python train.py --head_dim=32 --vocab_size=8192 --hidden_act="reglu" --qk_norm=false --bias="none" --init_std_o=0.00679 --lr_head=0.00847 --decay_shape="linear"
Each number is 128 + 32 x the weight over its row's rms, rounded and kept within 0 to 255. Layers, rows and columns count from 0. Numbers have three digits each. The size before them is the row's rms in percent of the matrix's.

# q: layer 7 attention query, 192x192, rms 0.107, rows 158-191, columns 0-47
# k: layer 7 attention key, 192x192, rms 0.105, rows 158-191, columns 0-47
# v: layer 7 attention value, 192x192, rms 0.11, rows 128-191, columns 0-47
# o: layer 7 attention output (transposed), 192x192, rms 0.0875, rows 128-191, columns 0-47
# gate: layer 7 MLP gate, 960x192, rms 0.12, rows 0-20, columns 0-47
# up: layer 7 MLP up, 960x192, rms 0.125, rows 0-19, columns 0-47
# down: layer 7 MLP down (transposed), 960x192, rms 0.0503, rows 0-19, columns 0-47
q158 116:085078146153113063136136119122086132120119127169121187140176101137183145156132147124171121084085156160161150128111095136139096158126184125119102
k158 112:084084059152147116137094123123137112108127123162143161169192159188218132121108110138113130146055089163153079090122116108076130163161168112131097
q159 109:151151096091077103076120148136124125122141191105088094125164193189119152144182174132081137179109165150175154094095128094143111125081102123126146
k159 108:136165169107107084061183134136134092135141177154141098119121221102104125142148085107165163138095159186116133103074132068133127142080134140149076
v128 087:116123122143189114166089136163133183131154133146126116125203135138145109123110087137133103100119143133096119156086122149090182093110141095170143
o128 096:150126132077090102141095131165110099126130135082097077128125114119162143096167167079143126062100112099129129163119132158179182084143132118136150
v129 096:151144066118131053135222178123125084111083077157202124143125148131183118057177109097132112117113156129134107159079126083158105104169180109174117
o129 097:187173195085129187055121126147098098136114132132096111105143143128160157103112136119102149094119127156117186089105141164064134179160157171087116
v130 090:114112129156185125137120133130153110124120130120125155102122114141138103117124111171111190153097139125216113150152134148152171190157080117095168
o130 093:088110116127184125164189101069085157159092142128139127119064139115163066151203130143106117109136160156163151136137168119176173095128117158094108
v131 090:114078144147152129116185128135098166131088123176189170097146150083109063144104138095052164127128125082117124131099121124119116100096117154144119
o131 093:119107151140105117122166095167101128202180073100115142163123130133121124060055157042103137151107075109131133146102149147179131154148137107132139
v132 089:150129130154127131077151150102187158085120106161122109136164203191098150109148090160090148079148115118188097115154099136099139066128146189107190
o132 088:170077146082098108110141107154122163042099151092172065169123112112113137126104115118154117136136120096141160080179163135119156145160126148161131
v133 094:105135108118143161102109171167132128083161164110140125147186109119133070174149067131157119123098118144106145143121159112163142115086162093090098
o133 099:115179130155147133124078082100117119145119118103091121116126159095112120127110155131166105096204120126061097067146121176206178138220055110142139
v134 095:096058083105123093181101072188089124101114198138113135114118183069072104176147191150084177121115107153146118146097088172104145100159152152142101
o134 101:078123157149159202150113141095103109133162143149113048083171102108191186097102154167140169125079055131189114157106117170129115082133123091153155
v135 093:184165194123084094156118183095159157139161145140143093112130150092143164128158122122200154097154152153134088113141117146098136202096156133152093
o135 101:142147089099103110109102143147192115100153104141105145124117170095142170097139108134163092096157155119158124106149164122145122150176107129110107
v136 096:128155074121139168103136124129139073119134128150136105092089128108105143122093105165133137188139095138098119048176107131131138098148189148134083
o136 103:113115123076058143125133104119129094168146147097154125146130146122097119082148098076152096128150094107189089157126104151157108146183092120131129
v137 090:114120127154171102114094156104072159117145179160096099086166199126086097106100127124090149151137142082121150110053105163140167167098138160098205
o137 096:119122172183125087166123176107060121119119116146043185092128113070132112131136121181166070155115124123162095130127132143132141088060066133119102
v138 087:082132172076120164146074149109092133194088160165145085147112175141158159202121107094103153127087145127065118123148127111133059093164137092142221
o138 097:155122123085078117109183109135148064125181157131125114124189197142145069135092162128124164182129086149112165109177107159138128163090164160128086
v139 090:102144149105099115155083158175138133133182146105111180121132201201118089120097121142169105154166120103137149138081109145078151095114124170138132
o139 091:190115099093155101144114183113167130051106122157135129046169144162086172172096078185153080180151171173163093181132135122100090136137076121079131
v140 100:092101137065082093139113087154132134175100042097120121134181102063164185203160145087088125127136149118148193126087178100123138164137116165132092
o140 105:138142094118164084104168103150126125059109158129151167146116137135135067162140146162106089103074091107125114145169082084076080164106224121103088
v141 106:164158164120183180138126063105098079072142081090159178106113057088129128171176158128080064116092156137133112176165103080169137116078129122079173
o141 115:155108154091053126099116156080151211195156142063096120154116205108085092144200198163105146115087150148101160133168139128115118150108088114099121
v142 099:176151177075149126163158067135117161092112143126180108161144112144108118199111147075088105155130148107128117064104164165147093131111178189115130
o142 097:130107066106160149122091148153183186152140097159114090152150125148164105153201141154164119119087093162131126128123175082116113148125058073144098
v143 086:105122129099113131192107124129056142106092095149115099090123100075103138172145131130152166147132146123174182180203094135137124044159148120180067
o143 084:154096096148062115148138102095099099043146122106131143126085132113170128100138176171107135140151094199065088137137084109139168169181115139140126
v144 094:158156151061188178102103134106182165078083129170177125133103111115116103113135143059136144110139172085104144106134140097112096149101125140118150
o144 093:171097154110116201090163104117100134100084142121120095119075118142093074079129145133070143152121151112058127115159101124139135094163094163125127
v145 095:153148078119103087126120091151162160085100131186147118119122160139106128143104106110094052170158213146153107106098137133171165117073138139186129
o145 096:144069149116069160133142143167152168022073159192136183128083117132146165180103128079139126072173135169095169113111169169096119153133132162172121
v146 091:115127116160105103053087147140041099162135144121098104153084129160074121105154127046108150137112124102139151141139115155190133153113146108190102
o146 094:145145129124120125128143123169078143158142181157119115113069086126139166170086084159121158163116168137103066109121126078151121148133071084110108
v147 094:148134158083141145118114101125071131147089071172143148080119087125156082097093179107121129183118117096166082118118088176127186105218071124072107
o147 100:124152124156079117123089072150157114166134150129161167182160124111030071134170140138171138149152116146147130122143165106131172150158137116169139
v148 093:119142100163194158106124139182123144175164174087091105140122148157092198121136113164138113080134152190153136109113132150163138086109152190156122
o148 094:090096111107066161157149163080112147167163156173112140058109136087136111073146157138189132058097199138117111165112120180130114085111163057150161
v149 090:085140088043151171134121119163188066163080106137165100125118155201123095122091124101201127144140124146137071126156148164160076119110186131191139
o149 088:127114121125139143133121156139198138163143126150072122147128105151082104160111100126132163139101157148152163147151128189109136162171127127103143
v150 099:162080088162118070202173162135179116139125088146135066122142111098094093146097106151118137127117113118081123084174146155089142101131101118154157
o150 104:135097158065108189114178121075096097141114087137166157180129103154116151068081099119119137147171122128132134135122119143089119096094156100178100
v151 092:113150131103142142141144112084098158133171184095112132147159129170087054150143120076158156132149165109139101096143117119147106161126171108095203
o151 094:080126137147182108127118154084202151161171086113111114141133144086147166115128058123093136101132144157135107127152076111171123107139025113150137
v152 094:090161086107146133172114110133176153137145156137131109144141118097081122162106121090097119106134133152132173165086106025161111143148079157202196
o152 095:131156121133135104163183121142172132066159129042142116157054096163204128138101147105135135100101207079185169162145092152145116149146140141171126
v153 093:145089106130150117126114116170144099132136116086152099065095122170076174156108095091095105041135110148115093149173107124197160131152120115115214
o153 092:118122121155093137093140138111128137094141111099092196110071086164135128137108094139176172105179134131175149160136108091104116172127108081093160
v154 100:213100175078165145138122147135113122147123167102110119114153149171093080136090103140122090159139084138166178129116164143183167129050087107156149
o154 100:101128128119147125162100209062141222087096137135103065102171126150118097168151079153133152088119152116112082148145153137184193133103095095106130
v155 095:091147099179151120169146164109093112123154163112149191125142113105107130094140139092125101100134149142209156086130133119066124125145111085152163
o155 097:098141109139125155103121169107202149125093143118100112083136162127092136160070157113125143115108150130130154145160139112138099072144109161138050
v156 103:111119146117088150127117152096198108072093144144163090180150149090081140151078144145100132118109096073132188120088107077106063162117171140132169
o156 104:139073115171179139104184136132122052087102096110162128126109099144154086081101072141153126146158102129120117200164117190110130069109113096108140
v157 091:106150178135125118160145083128138140127101185103151117091088074102162086064142145135137185074185119148115152129080156125143155107125160148152114
o157 090:184065103132102128143128133166138179085086148106108140109108126150177116105106112047097091152136136125173130160166114143162155123163152095132181
v158 092:153071136136143143119160127126125095134155131111128137086162110129130191139135181124155134195090110084120047111144113108106149111136164122123147
o158 095:116102092164127141219109101104114198146079150166114088146166197115117078118134161159165179072157145175145123084136094117069120157103080121097080
v159 098:128106054195102135141154122116131133108086137143134037117174132103168212061136119100101113098125142076123108106093119150125175079118112141163178
o159 099:125133145132077130130151082133115085054145153131119159094117141112133136132140144090072187171141117118138162146166150102128053106123159106170074
q160 093:140093126117189167154104108152122137127058198182170082095104162148149144151112180133163135085174123108112133175109194148090138080153106113116121
k160 098:172142122056101100092105116148107060115085156189083063116108140115111109140112099108145188105167166062111141145168144177094135130122157125085065
q161 093:127074136096118148103050073156118097159095102159174117138128117099077153170146177059057118136137086156131185148068129140159148114097150119056179
k161 091:129132127086171091161137055162120125114069136143139098092139165143100116100109156086046187179142110126113158128126178154170176132120157157107143
q162 092:162124154133175078152063067126110096156123108127097132152126117152141207196113109079130083131102111195101125150155161124148076137100175130096104
k162 097:177138134167185045124111119180161077179151085143109147078165108133165177127099158074146102142124143162104148216087134155167082075120127122150115
q163 102:140096109144131132082112187086151129057100075089164182118166167118126116151131158107151096058136105156075072138169179118140159148176163089082075
k163 099:121119189134130136145187163101143122081163167132083159153134155160108118148149103127115095129130146099070165125211083160128143121149123155062092
q164 091:073094097111152132127118130158048157137157113056119125131162137154160128113171193165155204115117095137099095156103093167114117187136123134104108
k164 097:071144118063153151151154127165117092167112133065164113125116119148174178126205144127098114093130107211077103096088118111152206137079110158130064
q165 099:140209140197165145115131237181157179122118086180133116114096064108108119142124093137167167148085161114154087093137121119118119121145136125112147
k165 099:144202119126101143128099173192112170128138125171134129188071149151201145139109083154194154115116137076100092103137105127164163111100186122147138
q166 096:140157126092127102148198133129073142142069110163103115081162125097101070113156109089119139127089117064120109165163098086094083114158135154104109
k166 097:166077136117107078137157104162143194152133139147127113167190139162136079131172091131119136162183111072110107083067130058135077070180135130137106
q167 098:120054086130110150141171190189169134123105155205121164124113139115120124134153118140109178098107091154052125096127107121126155136141165106175143
k167 097:173134075084170126158071102136148150063141100196158127154115136196090090118142099164095103150156129189075122113170123044082144101159105111138136
q168 098:147114155154123149138193129150133161087146128211121199117136122132044090125162110130136139167166137130130112178161117093155114103110062107095107
k168 101:163104094082143105126105175131100110101159159193116177050133151105092096134175075144133171134155180146144102124130104104118133121082103087123159
q169 100:171182101114075146057141087147098168115170131120156138128126140144136153212157150059096112182156154127147144087157131124144113233172166165144105
k169 101:147129115121070100099133103091073132160155169182124126156152166129179071158123143158133087179109077151057078106095132084224100138132154151169125
q170 099:114087094142121073129106170107137137109126145183077154097138141107112108118095104075142184124075133084120147100057141083101105160129190149140156
k170 100:118050056131132055170121164113154146105110054127105155154059076138118083108159038116148154114074118134076105121147174121152122141149162134115116
q171 103:063112081152096125175123045169073122184104171086136169108050141123153092128144170166111116147134127161115070088162103127152147113150110122174099
k171 104:090106081148187166139117071145097098180159109096106144074091158134160109137112156102131104185094157131102066144127117084166137116095153186145116
q172 102:119135145091172102127088132166123067073158173111105097098093086164185086107187195099158103123149124148099087158096075135132106169124115175111117
k172 102:125142136103114072097167065119180085115108067109135201145127146133133150161148128150126165162122165145104116177090125165150096160152129167107133
q173 105:135157172101128126172149189127114123095105160123122147130211063032134141114107144124113123121157141092142105112111105153130116205157092200122084
k173 101:156125155093104141123148140134149150117136166128123165131162072162093163068122108079147142140096149076182036169140121096129064096152063114122155
q174 099:153131100127142138098093119105105157158163179137118089123155210109175158111091105088150173131107162128134102099112124124163151108131147109145121
k174 096:120139111143137065139162097100131147127136108126166083113139096094163133087092137081114135067099185120087137103112152071158129143098129077141135
q175 096:172112142144159129134141110124114112120180170149155129134155144093131171077092127163084109084136174143141083074122098133166092165191122090134162
k175 100:169173130129116129139157107124111152009164044165128084115203079110133127092148143139096149078144190109116071094126109121112104072103128108119135
q176 099:146216090147131094175104123163094103155103136112148131171112134085138133193104100134120067162186091141111158108128159173126156145134104104177162
k176 099:121160156140193116068123132112107179145192102082176088135115124130093129170130118124074095142101061116159113133106052056097155090142085161105150
q177 099:112145171089090172120127160108161148090158166112143089144099151132104090103127138129142112162080076151153146125081090166114118125147194090170109
k177 098:126116167112134098145145129124111193132187150093160121101104098109140084140125122119166150099079105165116101124141105135136086105129166088093169
q178 095:145152126151102067110134144111176133152139165150108118100126104174163169117069102115136155149122152102191142077161084164109131164112164185084113
k178 099:148135134132104111119118192133105144132166169120132143125158102164197155106127067096140154102112136092137134167102155106123137164148068158140083
q179 123:142133080148115160125073115158121117143103149143097200183088115149163174180140156138131134152135099121094109160115185131144114065096141119147145
k179 115:120190086165214103075149160178085064157131181192138115077058163128168155127152125119116109132170069150104141151136153130117154106158132119112142
q180 102:081151108114166151086144139073139136143151166048123100131105126126142102206196085186083132160157100153110185100061140121143141107147113177080094
k180 104:094143174116102167122074149100085106101107126113131155121078093098124124122134090125103140119166172134075210155111110146114170138107159181104134
q181 098:126089158138068154124156099145154164139117173131138158194140138131171120108081087129183083059142046130144101144083191124141165127137118160132113
k181 100:072146110187105147171129122167153077160098091050216050154126177147179094160100093147094070154171122119144113164128153114134142103173096088107160
q182 104:147155156150112126120108144122160108059086164096133120174133077104102126121097071134161172116051127133186112069086072090176107097140101150147195
k182 102:168093111172133126167112124174157148098100104113070128161141167106150136087108168137139063133046060146118141146136136174068130092151090082114114
q183 101:118133053081153124161061101129120121136083141169147162152089175129104153133162084109142079105091114189109133175104168092140135141108175135148137
k183 102:130085132134114143122085166098132092184144167121151128060093111096050172086103148086124115192127154118122128097146117082149161112196167089083171
q184 101:146145125161119184062135133062081123093142105153106065101154100140123155098101109096123124140105113079139193156144100206156151162141141145103112
k184 099:153119072111098133147112173119086158098128151149145101146136138161144110132073160038078138046130125118057135185152143155167092120114121172126091
q185 090:112196142103128110171115140074139124103153121117088147068098180088135161177051131187127120166104175099149179178135118156147142151139161087128083
k185 091:117185078119157150084118078090125135090160128129137188093078088155076132162067113113180103108127091101139107207092168137160123173192181073158089
q186 099:140072123168175149098096149140105115129096136143050083165065184148211125087147177130109106150130123152141131136121119129157131166180112092110132
k186 103:087071159150147104078146150118083079096113170121077103108151108182145098150179148100109141118082155068157099164101116119096075143156138101128113
q187 096:116152135131142134170125117092174095085151047142136103119186150102159161161106187119109160135118159131100129072126112119152178139137157104088131
k187 094:127158184141159080075118130063127146118114069138133115099186191101124109138119102083162153148116124051154174182109138133108133100140128132116103
q188 102:113102159073180142163089076146085160145095137115076165170107141124153100111106132126145128118141089157142168084163134095108119135149091172156148
k188 104:180127167103138118166140176116175129165079096100125137131091111095101177108135146095135043118152125097199117082147122115131194142141113164083145
q189 096:121212148089140131112148116115086145111177087159090169108146121146175117103114152066132148197168096123133115096083158104067088100157155115120155
k189 097:085079152134108069137022105124124130134096160175139130139184135165149176126101172126120155128186107134108128040093167175145123142087130107132153
q190 099:162101130081180106086090180147132106161143149153123157092127160138141134052100111114135104118134116167086123062124152180173172092147148195118134
k190 102:162108196078115098123167140122139082128091133163159173124148106171097149080138109127181093130190145094058194096124178162093097080141182160134144
q191 097:094151101116190114090185108160165109144151113188176132142070112102156131130147139108162068105116111200128157121122133080153183092129131125120145
k191 102:152163133139117153158133138069128114132204101143102082117095042154092106195095149110095098113155151119086175099117090075139202177096151160133156
v160 090:128124093022137139107132118100091119100111116111054127120147152100080168145161144107127153137135101162109147139160130130155151088119149133108121
o160 095:141146078113136130156116126150129120133100097155113123121173158158083142082159094146131133071134132134058092193149150132107071106128079142113064
v161 096:167143178086152147137090132157158125127143082192176130102139119121110109158124068097125072169127192107168147145049134124145113101134137069125160
o161 106:116127094085087137141115125093124161150129128139115147111144097148111140148188076171165107116112086154083134115171146089170147077105121186153170
v162 100:118107142096139103171132083126120124143071105073131141066110107130131191109155091127205129073145157106150089139081118147108179102136164129156081
o162 111:166135151124130092120044131118088155086138110192138143138148162123086124108086162136139150180150172154159124140136141124131094144162161107077142
v163 095:160160122094129110119116083182126110076101128201126114115140143124099130078104125069133113113150137132170210091203141134120131207075123124137148
o163 105:143108134143082140150143138131116135070090171168135127189178123136135119137117140123108163090146116126132159152160192138116115129059095129062178
v164 093:178112115075180110116123138147077144084138124143149150116181177179136134160102141131170103120120143120158115153167008091152123061096136137126098
o164 104:138099100120102098146080081094101149050143124089122183142169072145090126166113107138101098106123147137101132101121159188092119164180187123075108
v165 094:145141093167154127142130111167071104062172121120079104149133088124113092158150086120111112144125119155180065173090154114162207110116146097152142
o165 098:111137135074108171091124092121112057145145137110115147157187120102123109134140116154152122091187164154100105142099167123109114153124107171090104
v166 099:109141138199145133114154185127147114066158123143076123094141130116169084123141128118064097155158176175118086149134143090137124151213106129131136
o166 108:137147103200117183125120065086147135182116150139139093167112063131194177124086111149154114147095134096194164138110129069139071113132119188179144
v167 087:141093088083126083102153149114107143145112059113183099100105119191062182106120095161114114119070194125187168134119110154127143153131102135148107
o167 102:155094111171125112148086126089119090138130129126122205140077142153117194162109156144117145101158118158108064188123149158097097164152136116096163
v168 094:096117143135116102068165127191162131124100133146105145122161144149141155107121100109120175109136144156163136172081137124142051153105123137096182
o168 102:108148153149115118119186138111149078129163105067093094122120151129137185175112140130106110103145112126144136093127137133146147114132135136155140
v169 089:141112182177142148135170095092153149155137133156158145174126066112124088109107182141176146133113087138122152150087174152132151119139118139121169
o169 091:113168138164132128164071120171097112171098122075121130138071155086202138186146107124118122163120164160148085072117188080139148125101131128172174
v170 098:141097147102133092114115106145130088175121084084136136188158097075079160198204123142115154137129136091105164130116107105122089131146157154122162
o170 106:126091154190132104101155161147147101116152095143095156133157177124129095147152088139141074203112136110138081125143101100152073127096070083144150
v171 095:116171215124113109104082163135123090187087109196166118092126157098118079106145195121139103092161061067143112180108158094158190135191135152050075
o171 106:111205168123144101063104182144112132199115133120093136175194118126171164156146127104098142171162094086210120091102103141120125155148096201143148
v172 098:099124064043118169082153106115130109117113166110140094146096143095054120117121149129159168148152106121097142084109164139162131130152156164209144
o172 102:056137133127103133181105166153138138136099148095179126131130177122116135122114171140141103153132169130173088224132108162098149116133100123174100
v173 094:070171126180128121133067116210120120171134106093143115035113070109098137114150138111092134101137121128153156155117140149118119096100084071162163
o173 102:100124132100144102091126055099121099195140137137108153110185075141137120142123201170105175138071193078096066173102114098122116184143079103112139
v174 099:092081159177097141136122125081133137212166138058106169075095116152129119158098145171127166107140107046170081115107101141068147130157110150054189
o174 107:136128034198127075166100157133093177131142181082140097133115093115152158110195129152124152144097178140207144142143112123105108117101126082132147
v175 107:166087102125114149168123080135147107068113108147119160096145105111144135090145168163156101151122143105083136204112166145153129092121155104139100
o175 119:157079087102163140113113109199123072076154092096136100156145125119157130077136157153094176167118119203048126090134095178172092094128133191152093
v176 095:178073103162104090185087126147124102121166156124138078153163140155123138134087135117126068170096111118085141126141118180138070123133079117071090
o176 102:121106167102168088135157131119091100166140082108198083092136117150161163120100154125120096139209090114105122127150129233165188146148105161146119
v177 093:059139124060191148072120083161144136124137117158118145149162130069143108197171121160115117116103124203106120178129098158108149094113141095130137
o177 100:103168080137156126099096142152165156143122173095070136141145100181140116108146130133141125123189128113119107108184148131126101102179044143144166
v178 101:110184098150095128200190088176164169105182139103143138128119168185149194098124086133155069162129125124169177138100153144139163075183163173102103
o178 104:130111162107073169111107129132141126106127132115104145120162146122162125150176107134135146145151180088176144122110165113099136199122189132148077
v179 091:077150117156092122095160099161130112125138151024107144146103095172123201158141147096112148122123112097177136133149126155089173158089121192122113
o179 102:116100157099173099154103130182115094151108120073123088083065216105061136172097188120147133099169161123131099143093130115115110138111147100101086
v180 099:180129112147152093101118077142074191160161151107119113131120094154125124149054123170167156202110150068133129083105174137096151119152152091123138
o180 106:099134134116104107134148093150146129113147166159184216153164130085061128153091075136097128139098183169152143085121127092124135112146128113140128
v181 091:115143146147104098101113109160133094157079152113018112128089213167140170131154167132157139092113122136119059122173160222097136133129131112129117
o181 096:181150171093138062095131122112066127150151120174116108109128125115093161193116093114053140122207110154117188138095154160126081165117087099091158
v182 094:053075114118130125083171163122123137142140176156195111109164125146142090126192057124105111139072123085137165116152143107178131095075062135192169
o182 105:132112135076118080148133160170100122118120182111150117091195128131077183107174145133099117087132108112112080137201125095164120176176059116118116
v183 103:087075071181118109159100164178128176112097092158120117114136117164064111115071138131142132084150125110142093096112148162095128110101163135188122
o183 114:172118135136086101170121114065140085110126167207161130072104090082146111047072147073139086119173169118131098095109139129140132131134144124139185
v184 094:127154090144161170110119121138113119087122130056120099082109163149104162145181085087143085140110155149065097136207158127176098132124194124085160
o184 104:148055107065111139167045118170157114133129144178087170155136100137109131119136171128155139132148083112131148125137086132089059157126084161143137
v185 088:168180121076105103143153097071149104065109185105158150161080088143131173089139114134144100097108129054176143134147133133144107117164102079160166
o185 097:117095150124176152130186141120104118117153165139101211124088142090146118096167187161152150102142146146150106141105117092135151124159136102160086
v186 100:103128080162142185141164201091178110075074085123132162151137125135152135126121134144114129180071150128150080103099106192164109147068124081079065
o186 113:169104134123135157157118113139169132119092164115063130119077054204100152105166084132090152138111137154132160147108099102130147114148151185120140
v187 097:082187131139149121125127077156121153141108153111170113100032069113116100173186148117124088214152138163135107150186077137144093113121085123103138
o187 109:125146126128093117100126114056171182149160092112098119141110127116073147178156110177058159199128153113123104121099080133082144117140162098142159
v188 087:146143096085135128040073127101078197149118103056144110137158142129139115139179111177137166060110094130156119161113105127071128109121074107106143
o188 096:167164116100133123080162125154124131126150119181102099117145111156104104170187116142099176130105180081131106121136136082084105127120125098152137
v189 093:174075141077087178097133105125147120069136196152164134100151158129134155081121163128116098092182112174057117119077114106184194144166166112138137
o189 104:124150161125165125145108122125103142078075106114119135128121127163196113043105159146141178106160156138119187138149084239144108115104154163182076
v190 090:110173151164127159118056101090108103143131158119090107174166101131120131123153087179117119126122145160178088116193139134107097114112145134157097
o190 099:146083118134143074124133124144177114124106151119114061094129179114133148120112124084086104132147190102139126162176132118149143087144136140109170
v191 096:101099127124096150120141154131157159165061095118143128140123081137152107147169135078111125178066110057082151151134113076127121116085091150133087
o191 106:065096077134170167105150120214104149181169127044083103150116114122109112131129165159182169149129168134152102054164123139123172138089150100090157
gate0 089:155130085079121090107143084154148139150129066146145140094162143076089140171069138127103126089088085226154111155129129149113117098155115136116117
up0 090:112118104110086134110125146197120122105084188107153096109141092165156177134095164117135163120165125143191092074115129087166098158099120149097092
down0 091:141136116148174159125123099136145131222161102160105132151153153111105102061135140101106114101136130129149107139079102155085080145111138126073145
gate1 104:181105108101149094112110104083141105121161164129138172080168080152128149187203116096126125116141124108177058081164096171089170105156085137137159
up1 103:120071133077078170118116128119098070114193143057159089141145074124118068143174178153103137099092138093144106163102093168116120106162073097161152
down1 101:156088139123082130137103148164137123093099106147088131138166150149148113178124108104152152185107193133119148096109145101185201169137075128147107
gate2 096:191133061167119093144155133129120135111140100113141100112140116078093137159135188145135142158085131097146169138111140201143155113110133148076097
up2 092:119101134138125133125121168143149110091152189086119106101104129099168054098165086139127146128152135140144146155177149067122144103142138160120127
down2 096:116163165123097151137091144116132124130120083128131160162153116123122161143201125130176162160120097116143087177103128146159112166042147069110108
gate3 100:134135110172088132106078130134096120116148137147180152142104159165109140128080184174098151148130158070111094141146136131160191161088187095122193
up3 096:188103110147087105093187105079098154113082117130105167164139087123071151061178125142158096132160085090126170068160124141134137169116147122121171
down3 097:157158161102095199161116098114062144151099140089119051114121208119089096190125127173107139138093133134133100074095129101109100159180085154160100
gate4 101:154102107105121035118156145110102117115162141158184087179178099090088087141100191185145123147092090120141170175194123153147149090156081141160144
up4 103:172153098133094134137139050088125183094089166108096108190145111099063132199117106167146141102129125150159129115094112130141120088134117176139133
down4 099:101104109138159145157168125118151087149135172140203149168122094152091154150118130149130150090090029120122145103141099105122140127112145136096156
gate5 094:102063138142109103154175132158138106093172115111144108134153109131097129127123108105128089088119086125082080102177105181160133137142154109174098
up5 092:106194132150112088156097073111094081101123135097077149132119179104159150132123164078143140055178103158110132163100115162110126113165162170137131
down5 094:095097210112151099118100181104123111117134092150073146123208126149106161108178158140154150120081113121115127093129127132164180134098142088205111
gate6 097:122123189099111189183160158115116139189057113097101123149111090144106176150141146164125165092060133131109142149152111147138147072166197145181142
up6 094:111090182136162159171159152100158196125100123141141205105108175054212126168147142127038076144129085094079078084113145150124119095123196119159161
down6 092:136118083184126132121096080178178139147141147162141161144136119150102135124158138086145106197125114065173214161117119182132182107161056147119103
gate7 093:127156065098132125115139134092165119084127169155153157144073135137158113233142119165159140146092137141140149100123126109154136108160141123161152
up7 092:161115124115169122155154087132163080132096136155144111137118133202125083128169128125130078122114135106212109159065184079138178087117094084152130
down7 093:114145150096099138158120120068100141105129166121112088102145146150114214091155104106167128119106144137158108129158127142121190161117181114117170
gate8 098:143139106133064164119173084164105135168067118148126159101165148118107156143165153088153138067152126182059104130087100156174171081113122089187149
up8 100:112153091111136128145124057110097084127062158133113168096125096097094167103131080177197190158134111100128111111168121157163184130111160093167118
down8 099:137143180109109145061162143143090142172095086140156123104149173127125098127117117080135154114076135111121124133104095170110095160133103107143110
gate9 101:120124082136163127152137139114102119157117157092160177078136147099143075134126157083166173077159113127081133056126089116125128149131093115151117
up9 103:143143094107194101113132081124129091140143169072118075102140149141164140087152098154100133082202152123144180147134097132150144116127143133150165
down9 103:137114157107121094174135166094068095137124095124099126120121144113184181149177143121143151118062108119168162136096113125175181173059175161111143
gate10 100:131148137121116163130104164106110111154147095139175144117161141189100124080102126145110106080105113123158131211119178137099175118143166088152084
up10 098:088097126136133092142083071083122107039147101124180135061153192144143080095171140093142101177129133154131168140125122168091150173115099088120146
down10 100:118154108129104159105176151080030195097131172077126095116123152111159164135100075166132175099168153131091077131186119132156110142117129094105158
gate11 095:144161067051184147144189108161103151113073119135088084175158100147072124127093109110146130139123119144144119111148193122148112104096129080079077
up11 100:118139185077118073114163150148121104127200140209123156083121132115131131193130125122134148148143172139099129166089090104131194167089138146151087
down11 098:114104127171140151095095065174128171142102126072071110146170123122126131138130086124109109127139084113132124094158168140162088143051096130129135
gate12 099:148132154122151165127132139142098166125137140133129172191209113106134137163130114107088111136080146142162110102088076076066168108122127149112168
up12 107:133176161086193146099135202157131108124101173092137129134160076136119132167136110090172117093137127144154093069092086127197104100191105151086132
down12 106:138150150136050201098158182121111060206152113128137070088171150086175175185124111097129175111111139145112137056132124142081141117145122133079108
gate13 102:084030085178121130157099109193200159163119166109113168092170133103096152183097157162148118108076159174101124185073104140120099159145146126121126
up13 105:144164147152166142095138112147149096124163106121141143148132131213115121114118156081167140173189127128176138163145101084147133133135098127159146
down13 108:118218104125122081063171124178139136107148077104139125101154119123175081099166106107122077160211098100140140097121118164132115157171132185122064
gate14 105:151148133159115149128155047186100143123089077130082148172105113135155107112138178152125170153127120160066113132175062147143129127122175080133140
up14 102:124040153107133112153052144123113139178168184118178059102134140151130098141139126117183144091170164137135140132157123166177090109188121085116068
down14 087:144107085068095129095109081057056119190082126071110179106091091096123138094146139131145096121116090105143144121112135123125159136167095140111067
gate15 093:144104106129089125143149149167132086182165111128058091098140110105086130158130135176140118088067184199101119130073135131107095100080146114071132
up15 095:117134152153132211121157145113161176150163113152111088165172108122134125130077095106114201138130144171167163102176141095069165174104123160163108
down15 098:145137140175117156132102138160170138121172143114135134152155098166083159134112084130161146071112116154051132140140087095175125144130152113095118
gate16 100:107139127140149145094087207144157114108119143130080109122153088091122132140157140105104129182131112124164128123094058151147139202080120091154061
up16 101:102118137129098109130143113122131136099121165113119118153120073050094067139105096096158197138120134139129132102094105130140110063071129069107123
down16 104:137137134147079144097168202189137154124129106170156168180190185137133149097069120147095128064108198183133178081099110139131192101065155115136102
gate17 113:187145109143092139132142087170111201103092128081172163148122133165126114128162068086136097154133122133130125194111121110152107130116138039145124
up17 116:116108143182194130095149118085092151105104082158155123094068132159147133071178124115129132096147130131127092110172136083104091152140111120237108
down17 115:154150205097146137126178141132143130105152112143114130141099146151138130131108114130086121125126106100128065142155116106110174161120094113095137
gate18 100:066098115133112127144155157145113117081118132094101163149167163142136178184163105125185117093090105126166131178092125112125145179130104108097162
up18 102:129085194082096093157109116111150135115143193150144157087116116140081115154108128184054116174120099172116185176087149119116075203144068086151103
down18 106:106158087171103159136073142137108169137133110119089163132096123071133122111142183123127072136144090166145120199086109129129079083119122131086141
gate19 102:119086091055143120141207108127210134143119187133196086190115126180129116151101109116170120134148145145139146095057127072140147153093168099165112
up19 107:099101088121172152172135101084116105118076070130124131117101199120159121149063222136147142088168120142156128176124182084164174161112123106187148
down19 107:097103132117190073111105078186083117132149107141143097093160184097105087127102089112146112105088094147170125169148146091049107152137117125186162
gate20 073:130122109161173181103105157088076057113115110143170128101129115117097135177128193142129105065153164098124119162142129065105156138103152106064095